From a checkpoint of a small transformer trained on Wikipedia.
Training: 372M tokens, 5675 steps.
Each number is 128 + 24 x the weight over its row's rms, rounded and kept within 0 to 255. Layers, rows and columns count from 0. Numbers have three digits each. The size before them is the row's rms in percent of the matrix's.

# v: layer 5 attention value, 256x256, rms 0.0494, rows 214-255, columns 128-191
# o: layer 5 attention output (transposed), 256x256, rms 0.0416, rows 214-255, columns 128-191
# up: layer 5 MLP up, 896x256, rms 0.0515, rows 0-57, columns 128-191
# down: layer 5 MLP down (transposed), 896x256, rms 0.052, rows 0-57, columns 128-191
v214 099:129087111181124131180150107153171125124128097154138138142147149116095119157161143080089122139101121109140084151158120105135122146103140071054154131149102142139122139154168093155133135178109110
o214 108:096154116118133131157132124118074164068139147162139140133091136131152144138118145104112128127140151148131169093151086139079121117159115126099119130118111135117127187157095127105141140123190134
v215 103:128122105148145151132148140106151137150135114115088116154139095099129092131159129141091092162095135143143121161091123129162094134196165126134145165138113150110144117117125132148120115083116138
o215 099:111137122145129160143116135170120140140141115141129157107133166142110129126125132129220097120132111173107125088134158124110116112100118130097138139091117206152071160176121146116105148123126110
v216 101:116137151137103124104150146105123137132116120121123155123129157107063117134164131142127087132087119080117133129102157158130158113131118132079110113159096124155137085110122105147116138129149087
o216 104:077178126138105108135090153135137091118102115098117101180147109171157157169108101103096169107133106093128131115151111130126150124120150132137143112148116120145149200131123143157104132150130130
v217 103:074104104149135114120115110174138121095119171155151136127115109121146131104141103132120136120122085145127147184127142134086096143131129117156143106099091151090113187109118136133157131125141151
o217 106:161123098132117106124146120122156132120158090111112100155129173143141131095131145138107154136123126141093131141157094121126156112127152147124137119109117097141099077177142140148122118148101161
v218 101:118127101133164138102107134115138161090112114175141113157127148119069149114156147114133120142141109068116148151163128119138114102134121091088150097157119131128122134127160155136161193121143121
o218 099:107089092124106120144128109092107133165103099167130168138147164088168113117087111089098169152097120145160147120121116139118139103151124090128125161119136078126107140120086116143152099145120102
v219 095:161146089094119133113124123105127081078142154159104138140138139122116127123091163135141153159117105090140110075138134147091113149143097135165123133141116135166134152161135091140118093126148068
o219 095:124111160179135067156148166136140133117128118106115157105109113148143100120118115105144111104110135137138149118175113125110152113125120120150128142121129101137153103116105116139127189108114174
v220 105:124112156085123129118150120117154133123120144145105108163108113113081094130166121091121144103173142110171155118131138104165106072089108098142161118145159102137108126162139129097106094128122122
o220 107:126179158161145163098087119124126148107115089077165147118144099101118119155116145131141103121134147100122136154116130118127132101132108158145151073146132100169120090112153132109135151125187113
v221 099:094094144161146168150057113171120129096086128109107144118151147109173152126087112125102110111138137131175119111133144126149150125144104135069134095118119098145148111098151160118130132119117114
o221 101:125131113094103093117122174151128067158133097162151107096130106150091154128156099135120117141130121145076163115160145150099122101133130092138132114120105137112135143099106143087135135163143160
v222 102:103121080141166144129163132119153147105139159098073160081134111088086135128081088143098143093156100131135113141129143165102160115132130124118125088119120133115161113120170134117184148144091117
o222 109:101116120119137137161123124124082092121125130117119132164155133098126144098121154132163125089170116122147107154159142134140096082180118101100139118139116121135101142154125117119143086107157153
v223 104:080117103158139138135087112132122097145155173141150116174095114121140096127111112110109152131127109154127152097147107193131159123105124092136184107135147113143093101100149173150082124114150124
o223 107:149114111109154089131119094048132171151151141141090100152124186140148164139129114066111124150080141145163079144144158115096093123128097156145137105153139148103151114084114095163094092118157115
v224 100:151134135104086131123139150128076118132119119123129120122117118139129102134113144120168105113126101195140102107145137164131124122129147087138117106154158146108135127140110088141126142098124155
o224 100:122118110115153100128145103106143123103140106134123111116127132120068102131115134107115138190081149101091106122127125109149168140129173100092127076125135109101167134124102131149139108133126058
v225 104:095105138088172129110148138109162108135155110110103136131129146126139112104150111138125170150153132099151126133121100099122159098141119111126117150139144144158084121122146106150104123121113080
o225 107:145118152136149152128112172189151121168109152145200103118167123143077106164105157111175156132097161152147159081138145126114159122125185113095135145106155128120133154136135141132066089113128137
v226 097:139106167145093069136122133089137082131145153130130122098103173124137153117156152142136161156145112137142160089134107129102109129141088142127168129141146109169150141145216138109096150133131133
o226 099:119147147112156139120151200102124156156098120132153110119105104119139133149165123109120127097134126123122150142132112138128121118086144120125079088167126138125122091091140071127125142139096138
v227 097:110084137141117136125089119109161132150134128102153146124125154135122115105135124101128116122101173129136126097153100137125110167136122127128113140135125137135149096117126155117154161107166122
o227 096:086123080190133149150111143146109127146182117118102083123133155100078142149209091159080088142133118135133121143087128136123131162131086131122111101094111122113114167147144113092137119112129099
v228 102:133122140091130114163128123169115130122149130177107090097141113126118127102129140153121154163107143124174126120145145111106077141107124104138122171136105054138143154101116135112161202104100142
o228 101:128145128155156115108144129130133096124128136108128108125123147114155131142103118117142107145107140104121135136130163188108101135128187137155114122116167166151117172148162115096128100156092113
v229 101:126154126162106154156139135144130091143104092171151188145116117105131119163150105114074098100095086162150159080139121107123130117072140163160169170178147177118139081111121082138151166119150163
o229 103:138134096101129075142128081126135143054121188096132114131155130178163115108175133106119149143082134133117105126083119143147134140097063106114167147145093123117138121152118128122095103080130115
v230 095:148144152094098121093071103088112148131140128120137102164119136181136144162138105101131166123153163117099147106125169116130120118148135092129111139162124152086099125075114150120090115111175113
o230 099:131121139140129173172143140131180131155121147136138117114108148123120087148122140113132101155129137116117141110140116154138121115074142103139165129101113107098141110137169106125168116136138126
v231 105:119139119106142075133153111097090102118111118129082128123102156139106130188118138156153071091155154143137134165105103121132103133098130123138124111079177131094098106144126166149089142134110120
o231 108:143097164089126092083101150142116179102121098154116107105149071137110108137159112092136128130148129148129130134119106112111171147130126129129135149130169099158152140131164114086143125111140137
v232 101:107134157093150142107138086129166132118143136104135119187133116146115100116100137135116111146109099178100152166126125135147151149124110115127072143095143113151107125151132121097092129182130152
o232 101:158109128157124147152117136124122101173146135125116052090126120136102160129188124138111132124079134120195146157110113132124138144155112147141127145147143104141153101143139098111161170132113087
v233 099:145148097135145139127160118100109126143115133122126136117123086128100087151117105133138130168139158112121109158122098122105141142177087122083173123112104151137127093113105114109130122115098151
o233 102:100119108166156138123170098111138166139101113148139112146116115095090100131166110159096139095116084119113117114157096148137093128132150117130134178144148125138114124162141171122121097145158113
v234 103:163117157149154099131126135132159145129155135110110112144088131083101161166124102142110159143126133178087099085130175123109136149134120121142115130121120094141135122138104114162126125153130142
o234 106:112143151140160092102147085102106089119167137097109170122144124120151103113125180133106118127155150137135168109152086126137063105091147136115158143147145127142132117126138119095176099129160150
v235 099:128132166086116133102112124132122134122222104125113132139126119154154118106121150103080162122087128157152090145130116126135102097085118172159086097130141106163098135121117115162150113140108107
o235 097:130111117155128123128165134132093131118175110099109117133152100119156140129130154151153061112139141141116112148143148092161120093137155113131109103112113116092157184090097099118124101120168127
v236 100:147130120151116175175107159168099150122104128158098118134156143085144069134136084119187092130136124139132088127137099094132123134105109152163164094135124127125126120123132150129122162109155096
o236 101:123102135104139124117145112130086127168109132127125140140130178148129112134076156120116155190130179139095122145150151109109160107085196117167111124114118098155146082078107089138124113084154132
v237 099:091146113114186139122140133114150102127100110161159131128156121138129131144151135127133142106111104092124129175088133093141120124154147121166121129133130140108170142114092145144074137111130116
o237 101:117167144109083129110135111154104171164154169132124120170130129119124146114075131125101096146112140180142116143156121126119155110122119151166136193131122100126088153122152124133117109127105167
v238 099:131131132135114136134109120135143137138139128166129153144096070103153107148128090147136122125126116112107119140162136092109131167102102116128118109157108114159189098144145144111149136173098164
o238 104:162123119098100103105152118124119154123178119095154140105121110160071145088146116098170136130146110117116140098146144121119116145104135154148128090126126090155090146136110106143144114150152118
v239 099:125106137104141130131127130120129136159084111156107183132127111139148132148177128108140123113130121108110119120107123129139150141109102110152127120121120185149095142116113092161158173089149142
o239 100:103116098116097127130182131139158110121176098098112120169150162155145116159104157142125137155116126161101134085110102146122132123138133120148170144164138112125123116175146193109096100113114088
v240 102:103153119164095117132098176133170116130160113164121157051160159097170157121099156141110091152147153161140154092159130140161149157187156110136134140162107160146133093143169136150135086115124150
o240 102:145163163122110154131086101162137125118152175134126120134100145127123128156121117142077097086100152083125157178138127119149143135117089139088105126145137079094106170146102141140091128144102108
v241 102:129139150061152112152130115135121103127123086131143148181152146122151150151117132128138161108095087119152123144094113136118092137131094136076125151114119096139132144116133097110143119101143103
o241 105:071124129192140131154166128118116174142156114111138185152102112137105134113099114162128095149155124134193127123156137155162162132129073176157135101142156137080129118115125161139151127137137107
v242 103:145151127147147129139122087118136140122130146165108155131122127100089109106079152133118097154122091111063100130141118164110149130102130145098177118125136101111116125161105136152149140177080133
o242 103:128121142153144147115142144121148106110118110133150107127186148115151145101130087116124136119117141125157149118152167129167091110153159182157123102152135096158131164147151184114114121108136117
v243 102:156153102116103135112139133116163085151137109128121138132126136171115115145142109154125120179091155079165083119122133114100155111156105169090107128157094116140150093154126112121145147120118118
o243 103:141165131134110134195139159138095150084134151142114125137122140093116075138114155125140168132112149148140149104111119143140130114097090098128132134117160125115124146099124162131092122087128132
v244 103:120119084136135180140157145172113108157105080143112111115141110154117178097130161144144116118125133126139097110100150146165093123115134153095104101126194098111120110160129145105190104092121118
o244 108:117090128154143096106116109127150137124128145179131142109144118158109124130145113139118097120193158123113106107155106134132186136136144115093106109096118081153086095113120148123120163160111101
v245 103:129113093093106155094147156110124148106147112090156121112144122128117089111156175136147160165159128112143137110113150136112198178127128173099124134174119124128132087096149181128110115093135135
o245 103:068163123163167143117129104132118118150129131126150147112128115129133098165139135140114116108129090140111092107171130114115136107149126090080163118094119143113121131150130116110112100131114140
v246 107:138129180109105155140162140091178117107073132101084108139138112125111141132114138136151143138108145152088112165153161165150194145146127122107115123124132121108115117114091134124111133117121136
o246 108:099110116181117128149120144139086120096126113088144127121158128142138127101183088135122109117109132119158105112118096157125117111145124121127135169101137160137135098171127114109143134113089146
v247 101:159135137134153143138138155120083125125126154118142129093140113115124141117140135160125117169131088127114141091141136130191119186092162105128190119124136112105115124147118110130115141152124119
o247 102:169156137137120143126123078073157111150173124137117175103130152131165100134113135080120146099154133138101123122168136161123122140123145156122085095126087158104128151104170132118111106106135129
v248 101:111105137123152128162155095126144181142135115116159164117157172130128097111144129180105157122196116133120121126123129106114134153126117141120129121143137113128161138163150136127096078140158119
o248 106:126129151125139092130120104124149111171124125155127123169154047163121154151128152066131078158154097119089143108126118149091143134137104097163159140144133165151130106171130136152111156133111109
v249 103:156112126127122130142107112124122088110160138106114152121125088134115136126096129108140128128137127098101142157123086145193122141156165160123131141129166153130088164141115119099163161140110134
o249 102:176092153135132122117149123144109146103122132173142118142137139129107090137126149147082130100137130144118117117095090134108092136164128147124078118122121165117141132173136115132131110139100130
v250 106:111140135157179158142140163150114102136149137132145175164083153153091150134121125184154132132112134125108142106100127168093073090092126131106137167130107132117101115138102112108127099126145151
o250 109:115078110099148111059119132130176141114127165133154150137121107109153100139142150125113154109121162132104113111123084120163123115143113119072132094114189145111122140124149160121111153157161142
v251 106:151094109136118102101163113127136153150121127120119085118123130113142123147108166089170138120141133123107150165142151099097152081167134142069130118155154119121149163173121112120097150123102179
o251 107:147117110145169137163134121138128164097078135133104160153132160132126150099136140102141187105132132142128096099170149151104131167139142111167130136144120111160089147042151060129117140169087117
v252 100:108148160107147126098128129138173091114115132156153159151134108108154127119133103154098151109101182150068101140107152148137155099156106130131136150098122133136127108134097141171123134111146078
o252 098:151080116141095131134126104122116124117154172095119106123118134142113102108145158072155149170132088132150129145183121130144166128132139132117134119141111181140143188168154120105163122152134133
v253 101:131160118093125099096123118120138191123137100138103160115115149150125151100128097114114148148137132120186140109117141088141180132096147106108052083119100119080105106114109097067148142130109088
o253 102:126133104110134157124112103124127123131107156120117083163122148113157166112134126148177152159110142097128142147114096159139168106095132124112151142105120118153134152130065154149147123148140130
v254 098:143101112104110102153127164122103141124089147177128121101196117151096148076120128169104099144113145140144131135141088122147123144129117130111133129125091120126152136096121113139127102172145122
o254 101:127115157128086139097158149146143080078137123124065129103142154119135126157098134088159125122133111091114107125159112104108172146101120130142110157178105096093137143110142127116148154115169103
v255 103:127116081092144142115154142131167122106165119140131103114136128144112152158116147125136086157137093151151112100098122140163124123083120115125122129175122148130137112111111137178135114145121131
o255 104:168158144133134085145140088149144110152101112128124144124097118084144125113147121093131143146070084153129170140162080133132141103140158095109128113119148114126132179131129073110130090146172110
up0 101:132104129122121112092221137211109156088153141115158092158082101144110113120099140128122133121126129129145118135147158152136134129183121114104092116118104105153088134123122121119081155105101130
down0 100:146101130138156145103111143091140106162113167134128138134162137139123139162120156144142140145131139118112101105108118139116157105072155174139126148138119135138126155123102156126121144120149104
up1 095:151118096100142106120118099139155155133081134156121087107117119121118133183152066137164137158126126114125116112155120132113103122135124124131156108131125160127142128126106106151149142159130160
down1 095:129119118142093106151132089141121115158134150132110134171149123143128076140100158145127109111127124126135120133154155183153094102114145092177137179132089163090142142120137108150120087159097133
up2 100:101157116127100082115113071167119128153054143067109106127104158127111133143129133136153123096162109137132092110116152163131102189161137129125111103134125128147157117140184144153168143134128128
down2 097:152128110126122112141153179062093114129128132123149110165117108137127121121087090116106137129162126134149134153124129142072077122116119128109128157124141129151071086128129140108132116143150114
up3 107:136137130122150136133117156149078097119053181191156123084106135119114128105127110133143085127112114128122137133171164112129115109167135104126122119111139135156103163156127139161092142158095207
down3 113:138141106146136153110143146113127134122160102100146113125111102161150141152136102153116131132123109103149177150107116106191115133146149151173115140092129125130147112108124181114130141111094085
up4 096:195115120108140123094122187122135103122114152119121167130144132111137169165140095135139109145101142165130112106145184103146131149126131114092109105122100105110097154123126130124165127129134164
down4 097:119158140151143159144169134124094142151141085141139109123165116146142086139115147133155118120156132131069134116136117140155131104118133187147130147145131122119126097086128118145165121159108143
up5 095:131141122148173149119139124076156115071150120100122168107141142057122120142126111160091117145077120157123134136164120137116098115094122130127084105155112115167089075154080151091181161167105150
down5 092:101115160118120141118133132147106172151120118152098140139142129170148142132097133107138127157137114129112122111107114175170168158166123123127122125120137140115133000097170087166097137154115099
up6 109:103135179161155092166135122146124119124104129119089149140159085119105127135163117109120132082135149089155099068180104120111120111101146142111097115142104118103128126170141113139079114127137168
down6 122:154100154163097127141142091135184062181132106100132139115119102132129122119182090131099151074133150132171120110111149121120144113156106158123149102126146159136135155136171090135080104098095139
up7 100:126144135121140200160170125113117090099132170109142126195146100107128113092140151117082152152124082143102106070116140122177115107129123127094108110123124125115167107130120089143121153105096115
down7 102:131126123146117151145105072124117117135106124074145104108124121144148151132112152184118145171138087110156118137107144095135102097121105130144164106095095143110121070123098122118139126088142120
up8 093:156136126105147123154125075148110135157146131114107123154119146126111116154127108163161158091116127156101115135111132140120103151134143111117137124108127083112145134140108119183109093130126115
down8 096:153134132126148121114132139126151127093179148120113131105115121106161127118079098127129107110130113153125150151107126102105113068115115130112102120115140163156106038152153148098148159091080110
up9 092:129171089112131137146175079115146115155145096114066133124125181153093124147129160117154134136115142113073137111146129150127116127146118087158127158186102133135094121156146125140107105086124129
down9 091:170145152120129118133108139166075141115125124149123120092123102106142170137124106099141104152147138108140142130123138108152157115112126126156148126160108197113140134083146142107126125162104140
up10 105:140138095117091133135108158139097142128111137098132162136159097159127115133151136118153172166152118134128125117139124150141146134151150172120094155088128147110134110152123107148134138169108176
down10 108:090100145126143113091137147146101130072122088074131165096133136119117114115157120164134141125174146123150149129117125137144086099135135167126104143150154152149104092144185143157118158130116098
up11 097:101130118095122152134110140098118120139155112123143150158164123188138109116101186139116109130107094130165198086102136133136150143102111141086158117165145099132134135127187129089164137122130087
down11 096:155095140123105117119119152139158171148115130150112107076135152164135129114128092101143127119147182140058150122103130131159135138150086096103158164119126136156114133152108126145156122118171147
up12 100:137127144102119089112115164109139112089143101101101090145135155106159135083123160130109127116103145151165135138124126124132113094103074147149114179111127146136116140161156136128101121145096102
down12 093:137099138108133137115100099128134135121100146111129159097116117109104130138115096173143115157136127134113142110123134137122138098101129126083159096160134105133128110087180120101069121086137131
up13 102:122126121095129104142093137134114129134118097122132132107131132170134147145158114125113132107125147123158109125142126105145157121139127147117177109140112156099125137081171170086139108144189142
down13 108:140157095135121096122117137131143125124143135158112116112090103114144093127115143119108140100130160154088126140150126146125106110121149173126136110121090120155093122084125146138099132137155143
up14 108:126142118152120138129139143114086091150135173109130137145150123119092132133120130140170101129134148156133132133156116109148147129141140111100102118161171120110107105121116156124134125086095150
down14 104:137100100117107097098123109169136144094137129126136115133115117106171113150115126159132146144099143123108160117140102104093145121156098161161139125120142156120128208113108116137120136096103122
up15 105:120115098161110099100150142159109149141104097088109130131126165127108154145143162138159133104129138147106132170121129105125147113137139117168133116112115117133129146176100088159113147148155124
down15 111:115139144107117140153110118155140109102107181119150103159133159108166123167126109142138105159137118135148152134096147078140129146126119116174169135154135123110124122138139091130128101146132161
up16 103:113111099093114136148126170207103116122090139144116138122089080078169106126129143141129104119135159165108112110119133148132107078128109120099090148150141155135146111163130137167120127152135159
down16 098:111124102161190142193139127099114116153126153140121114137131100148129128144162132128103141130102102146130119179145091137135126122152064171104103121112152192104141133164159109126114127101130147
up17 110:095171138173143115125169140090142150108125158139090137142118159119108102124122132129156172138117117107121119144113120118146118094144128106129128117130131110075123118112104149144104136089113138
down17 106:143135164114144094147137128139175134111113097110086122154099116129162130116122108102175123134112178141132144072105151145088111129129138104154159110139137115107148126134123122139163146186127112
up18 101:140156132163128113077157117151101115131089077150100136149131136134147090072097105072129141149143105112135118091133125139120130112142176102134149138166109145127078121117131142131153117132164110
down18 096:186147162137133096119144135137122165140137139110181126103095086117124129128131120130171118109138203131097148133101115127127129118079120167108115158132101159119124172116122085121152128131147101
up19 091:105129115105139138120114082133133162148161127117149127152137149183126128115139098109059134169114144151100117131152125164126119152175146152131131134126104153133087104097127166135129154143131150
down19 093:082110140132127099145147166176138139118091113141099121115131114108109126156124142126143120144121148131136142118146192139151111143134145127101171145144137072142144125142112146141096117139169120
up20 099:105094089073131124089162143107109100189115109113144129142128131167099113100145122114141131115113128145165157169140130135122137134132147130113105116131139086166162135135112150135123151114116119
down20 094:108092147135145145109104079127145123122124106148104150105138140100109134162118123105096124114129152114150128155123134170082136175090167123081143117146167130122168173150155124161124107079155119
up21 095:096146140091149149113069131135118102121104110081135133105099110123102128141107139135105157107096148142184139138110105174134163157116110140097131087162089132137155153152104082086091099100094123
down21 094:094135098132125131120121096149091159145141108180133084116137137135107141118108138152114142131081144099095119150181104157115141131132094110105143112120138128128113181119138119170153148186118103
up22 111:137164149099136115095149147153098134120171117147113136193131142097115144109087089140126117129125113117110162141112121118148126127114153112122137134159118138109121155097128152113137097121138140
down22 106:119137169117114172120080140174129129148167096163102118144128134100115106130110108151131170146165142143112162117130132111121109079101135100133161139123108126119087179094097096103111170117122152
up23 096:158131159103140132152159138131120095126106081136107148097148117093096128128110127138130135101130109102142115161113116109182152115095123148156153085128088128161132148146097118170127158105119140
down23 089:156089138162104113102149111084110133095170128134144122153108140157116076121160118126126135141156138138105114122152134149079122145128136115154075120142130091108125136125149144101149124171122141
up24 097:145141099115143137161123154145123134123131126144132152101100106118138134201085107095152135144155130166114102142122119136144127166144136120121166066164153109170122121115138123089125120063130099
down24 096:171155085145139144115093158111143119120118147131134107112123163137161134130138146118118141144124164136121149117142155067087125120092147115136163123099128118109098096110149119104086114146116183
up25 113:132140104115105112181110154102110129132061153133119129134122110140105151147117100176133100144133122099113111121126119152126112133126121172125118079153144168089121130137136108155118150147134115
down25 116:121107122134115092147122128161163144142098080109116166147104138133119152123140144148147109145138082134107135146158130167126119127095141181142154104135126142152121127149138133161090130147100096
up26 104:140158126151133122108153142128089097139149111100132113161139096125099103145052146141179123175166067116125129111133133097182130123137105096135097096175094084114113158149085132123125100160142108
down26 106:110130106137136152141146073072093126145163118090143100130112117153134127110110111137123119138091103116111149128162115100135108132126151115139093102144100092082108087115141097112101156135193128
up27 105:123083149135145138175073136183141105138121172135086160140105130095104192072139122113112109132135134129105128090158126122137138076148150168129132159159151102132140122135120122149090135116090170
down27 106:117123149130148105109148114174118165114125150110144110149142110078134109139163115157126143154149091098135125120123124116118136142102103150105106068067120112147142088122175158130111098126137120
up28 105:172080108116123101139121147155106110103132118106117108135059129128110137097156156142126123100069147079134148129175172089148122163166141129102099121087135101130134141124098114100138115119178105
down28 103:135139143112144117157148131124114154122122117172116115101135142116145128096142154115130114114130116110125114140095138111162091149154120096123150121156144121100080184124120086159130139179117100
up29 108:139138119136123118140189134118139112131136104099150112129134115155118103119119158139138165151191111092132116163121092099153112152092162148074121148116149127124142124102096117126108126114119142
down29 108:124111116106118141123151094153153130093088117141116117128113120166130111165112132136153137103119127152151145131124129149138117115143137082100094141109071111137102112148149143095120116125149086
up30 105:145131116057112130120129131169119125091115120130137134089110113095142141175144143114109107099108102145143114178145161123160113129125130142131121158104090102117103136175132108133141096162157115
down30 103:122128139139131094145126117108119120123151126152147153091149116147141081134121154136130206094077145116173058145127131088166128138103122147172131158145120126153122107133134101181136127157119123
up31 095:125137124099132075140141142154076135123096132089135137140110096123087094154138108146192152088130124092124123112138157145115140135112131119131097129134101128137131126100132101128205127085096125
down31 093:159100120183109116130111084140129126093109148118129113145163127135154115124121071141137135098133160130108136120093122123113096152150122153088128112125112114136093153141130135140133133138096128
up32 092:137164123090172109143116132133102160108107111168117112108098121094094088152100130108124135109124084169135091114090096103177152128138114162099104132131141147113116134141125102126129087150132126
down32 094:100112144083131114128128120146149089133141085143132146117104129108166142176134125146143115139144128123159121155164134117140111153105100138168110148133146129118063063079104094082175130126119106
up33 101:150157116139116138123154149115150148161108136159160156130133094092153124167116169097107111127121138156138100157171141118114115158120126161153141122140102126114168140120100142121163142138130119
down33 099:138114143162133143136149115152146104156154166126162157119119102110125115128149103128125136119095161107136140099112155061155125137121124141120096090110174138150137210104125124130156133154119088
up34 097:108102135134147119148136119136165130152090121112153152139090121146118103137111111099111156120144091126148103141140155144139151154151149182113168131144144128146136106139180095152128116119142113
down34 103:157119099130146141146099134150130135129138176167159114175133132113159122164131124141166117115142130149129080147168134150112156117141120093116132143103127184127079113099155166169166143118126135
up35 108:120146117139079101119117122154134122132167135122135084150111132157174164141137121136108142133112101087129104149128149140090103109106130116138137120085100169138115103153108171166165138154119190
down35 107:165146133118135093114121151116108164113138120135119089113150132115108091107121129114098131116151115139114107148149126151100159134113140146075140128147131132148129100132117117116147146129152180
up36 100:101116134139137088124112142170106147131120105096092144129100131109137132148113126151123131128118141119127180095156115078149149151124119146074126095146107097120106099147125109110155152098147114
down36 105:164169113148154175119141128122108134117138148108141111140114133133110120119127175130109143161109102164173148145096117156148156114112147092153070158124192130145135088110175130154094128130051135
up37 118:113149123140153170129093144160154140159135144121101128118116093101126164150127101151177167082133119132094105156175123124143146105115112143105105146186131129105124142148120097123143166147154123
down37 120:079120112118116124091124131154187133128154103088087106163104110150079105160158112144153138118092117123113108143143162108117142147111166107121149141114141098119135151128149108093134117146144121
up38 107:136139174128157115090128147142153102169174139128126094167120131162138128163123119119111173151091130119131118132120122183142094115183131140163107101121154135166152129114096151151164123116174118
down38 106:099116150149113142117118123078134122087138110100118134106161136120087137101141130124152099125124126152112140129177103137133186123112128137105121155087126127118121128147161127144153153119146149
up39 092:104128083122164141121135131163124098096152120111130126120118174125125125092112107076119143139158120167152162128150099138113134155085113145154142130139112127144110100166146103170117096122145123
down39 102:107172147146170139134132173114095160133129162107084131134103112138128143139119108100116142149134096135149166140153100153136117101127130139150119172173112150131106156096142114088150132155130133
up40 096:149163155147131098151111159097131104129138081115066089099118168126119193141072123077112110170124117110165123125113155093112118118134140123144153141093129117132103103135144126103133104172120129
down40 092:115120117100155149147136098090130094151152153149112100140117103146099104098134148103121153139145131124127088132147131132129111089145155157107144150128130145057146094096150152150138181128110078
up41 103:088120086139154139113095115134135112144126109108146150101154139099128173130118120098144119125082131107136115113128132142114163117143120152149122116112125146146110150168148079100113159147109097
down41 106:134180121164137115090123122087122157146122111151090116130080129145113105123130076154082090117107120118122155058126148128131158133115114144141109126124161121146106114127121147123125119158160141
up42 099:172141113114130099140111140192123141085148170118125127143125139119107114115122138079127169138152126135124079094143154115124118093122130161126119161104090118165162168155118122144180113136118131
down42 098:109146092135167163164105148112141107143115129136128144129116171149144133100099140147161114131109097155121150127143136106121144173108098127142114155185157136102124094145132112101085090120139139
up43 092:158074108135137121130142121119146106183146090138111133132125105176095137110138095165167193094131083140130124115131098175157094104105103106142140140174113156135175121150118082115103134147125148
down43 092:143142158154098136112126115094116135112156121093155146100128181111191150138114148143090088131179126112122140143121125115082124140105187129168143120111123093105125112124148158125142093087126145
up44 095:124101095096120120090083076101164143107103143143129156123113162110123148157113166117135141095115127152123130063118133102147167128122135109129102121180129135115117177134110137137080140090103135
down44 094:120129104112150123151141158101167105126114125101123104095114108105124134119102178144118132075160135073129191164139131123139140131086110173117114129136114046170087104153150187108147119146111120
up45 096:145170118155137093131146111145115132125150166144106182142114138126151180103105116122100160091146173148116102151165134123141147127156108147150123167184117154109097111145156117129103123123100133
down45 096:115101137082118162121141107139157128134082143148164114132162153100151121129137173110134121126128096121131136126136129119130112114102100104102141052111152150132121081165115179135163125129160108
up46 115:105141129151093146138157149117164114114144151124149081138121190111135082109101180126132104129150116135172146097123154141105137073145113144124096099109101118093167161116125094136117160122128085
down46 117:081140102118120151111136122101117114086121075080126121184142118105179107138130158164136144108129085117108128112129102140155086093129136139169130102098095119131119105148202161134108119137142135
up47 112:089083136142126094159124120149115152154114136130127146153148142117106114144093131095135132109111124100133113115138110153124134157164170165130121130121137161174170139097141115129096121114111174
down47 122:123081118160157105164132100084159111120120110158117140125122110136089127144160128153119122141157117067151132089132123143161123123128130147134132127146081143084132120147112133154115151076154149
up48 094:116136119118142135105117141149154114123092158132130076085089121099108110123118152179124107151128110150121134134104160142189153157086146149096126089103179092161106136134100123145142146122173135
down48 096:156111154052151131122128104131129142108131106168143135173154115140150155121156152139136105142128123122136150111112158117096117113160076127136141078161091136117116081140084174105129137158131112
up49 097:145169172140096112151113081135100129121137119129093093105125124137125154127121116146090148122160107145089124110145127096144102129112142101115069149111133170108152141150156138136099116135100137
down49 104:123100113106139153130117109169085145131153164111127161101133118097174152147127089155130115107098094129109099106138142110121101175121101116138158111156150163151080158138109148148085111144120138
up50 098:118070129120138167135074110156138098114158125117107156098142114168142124099115113105098081095103166126157131124122095112094089102131114107143164108174144120094120129139152070161131121115109183
down50 096:170121142101112119139086113121139147127133127144150153132105139120131165125141156123141118119202145077122132112150161117116108151106158096140107170100070124136152177086165166135138137101154129
up51 106:129101127140154137156118114126098113094100148075164081158135190086152158093157171113117100162124111130086137141123089069139146129127170125130111100105106105144104163108115130135148089133165121
down51 110:145123087185176114103129160100160120094079116109100144099128141105127142163123142144104064106098135147125147166139176116142081132150146156152173126099148113159106113112155111139163113091154114
up52 099:161102144157129116092129129123143090102105148112148109124080105119152128059119094169131138118128103093166106136119151134155129168103175140162108132121148165102100071140154067076099117091106094
down52 103:197127102136156131106108153088117163123115130144137101125131124108132130159144081148116148110137131142098131124109165193162129149121081131129103134125137121136099198108094143125116110154155102
up53 106:135135152145148096101117105143147110129092088085175112129132100132130131092133114174119104135234121127166106113108147142165144135125142133130125107091142120153083081135115094077107115117130143
down53 107:120127102128142151164087109137179160151118156126163115133099133135107163116142116151120099148110090116139104132103149107135129148108127151110138129164130133111128108097131138137080122157083099
up54 104:119111120149123149124111155136124094084129096114153116122158107113127146178134105104136128117105176118139114117163141175130079104117129154157140141131121094125131143114149097108127093139078107
down54 106:087130131100143116138121090148082098129129135082138107120133086096157151130146098113138135112144147145129150145126129092109104114112150118154113099122111135129123145145159147104159164109127147
up55 097:129133140144140151166088092128111145112087096122146138142135097132077098127126083088116105177130144119132123137170142115111101161140114161194129131111138090127116091139121112133104132116119106
down55 098:114112107118132159104110131096180131089166126098177141088124148137137142147132119122163141106112128138125104163092160155185130131165129081085160161190104142137115114126105136119150102134116127
up56 094:148112128122104141098115086140083173119130085124103126113106127100123104125104148127153115091113133128125117096095166089143105145130151078146128144137139142144104166133109120140076159132130094
down56 093:151143134151142151175145115116144123153152116126149114122121119153134095123132104101108124174157113150136128123118091121091134102112103107147111119120151119082114176150179116141166145088185150
up57 099:108115120162127112090126103094109152108158137129110159143094120108122112114135107129124150134173146146156134139125169130110158137157181133122133149085152129119136136122110147138165127136126134
down57 097:136150122136087096155153149109106095196109088151115116149135135132099147138118075063096118112109147152113121131164091139137126119157098103089129134124168103099175142137121148120140144142183161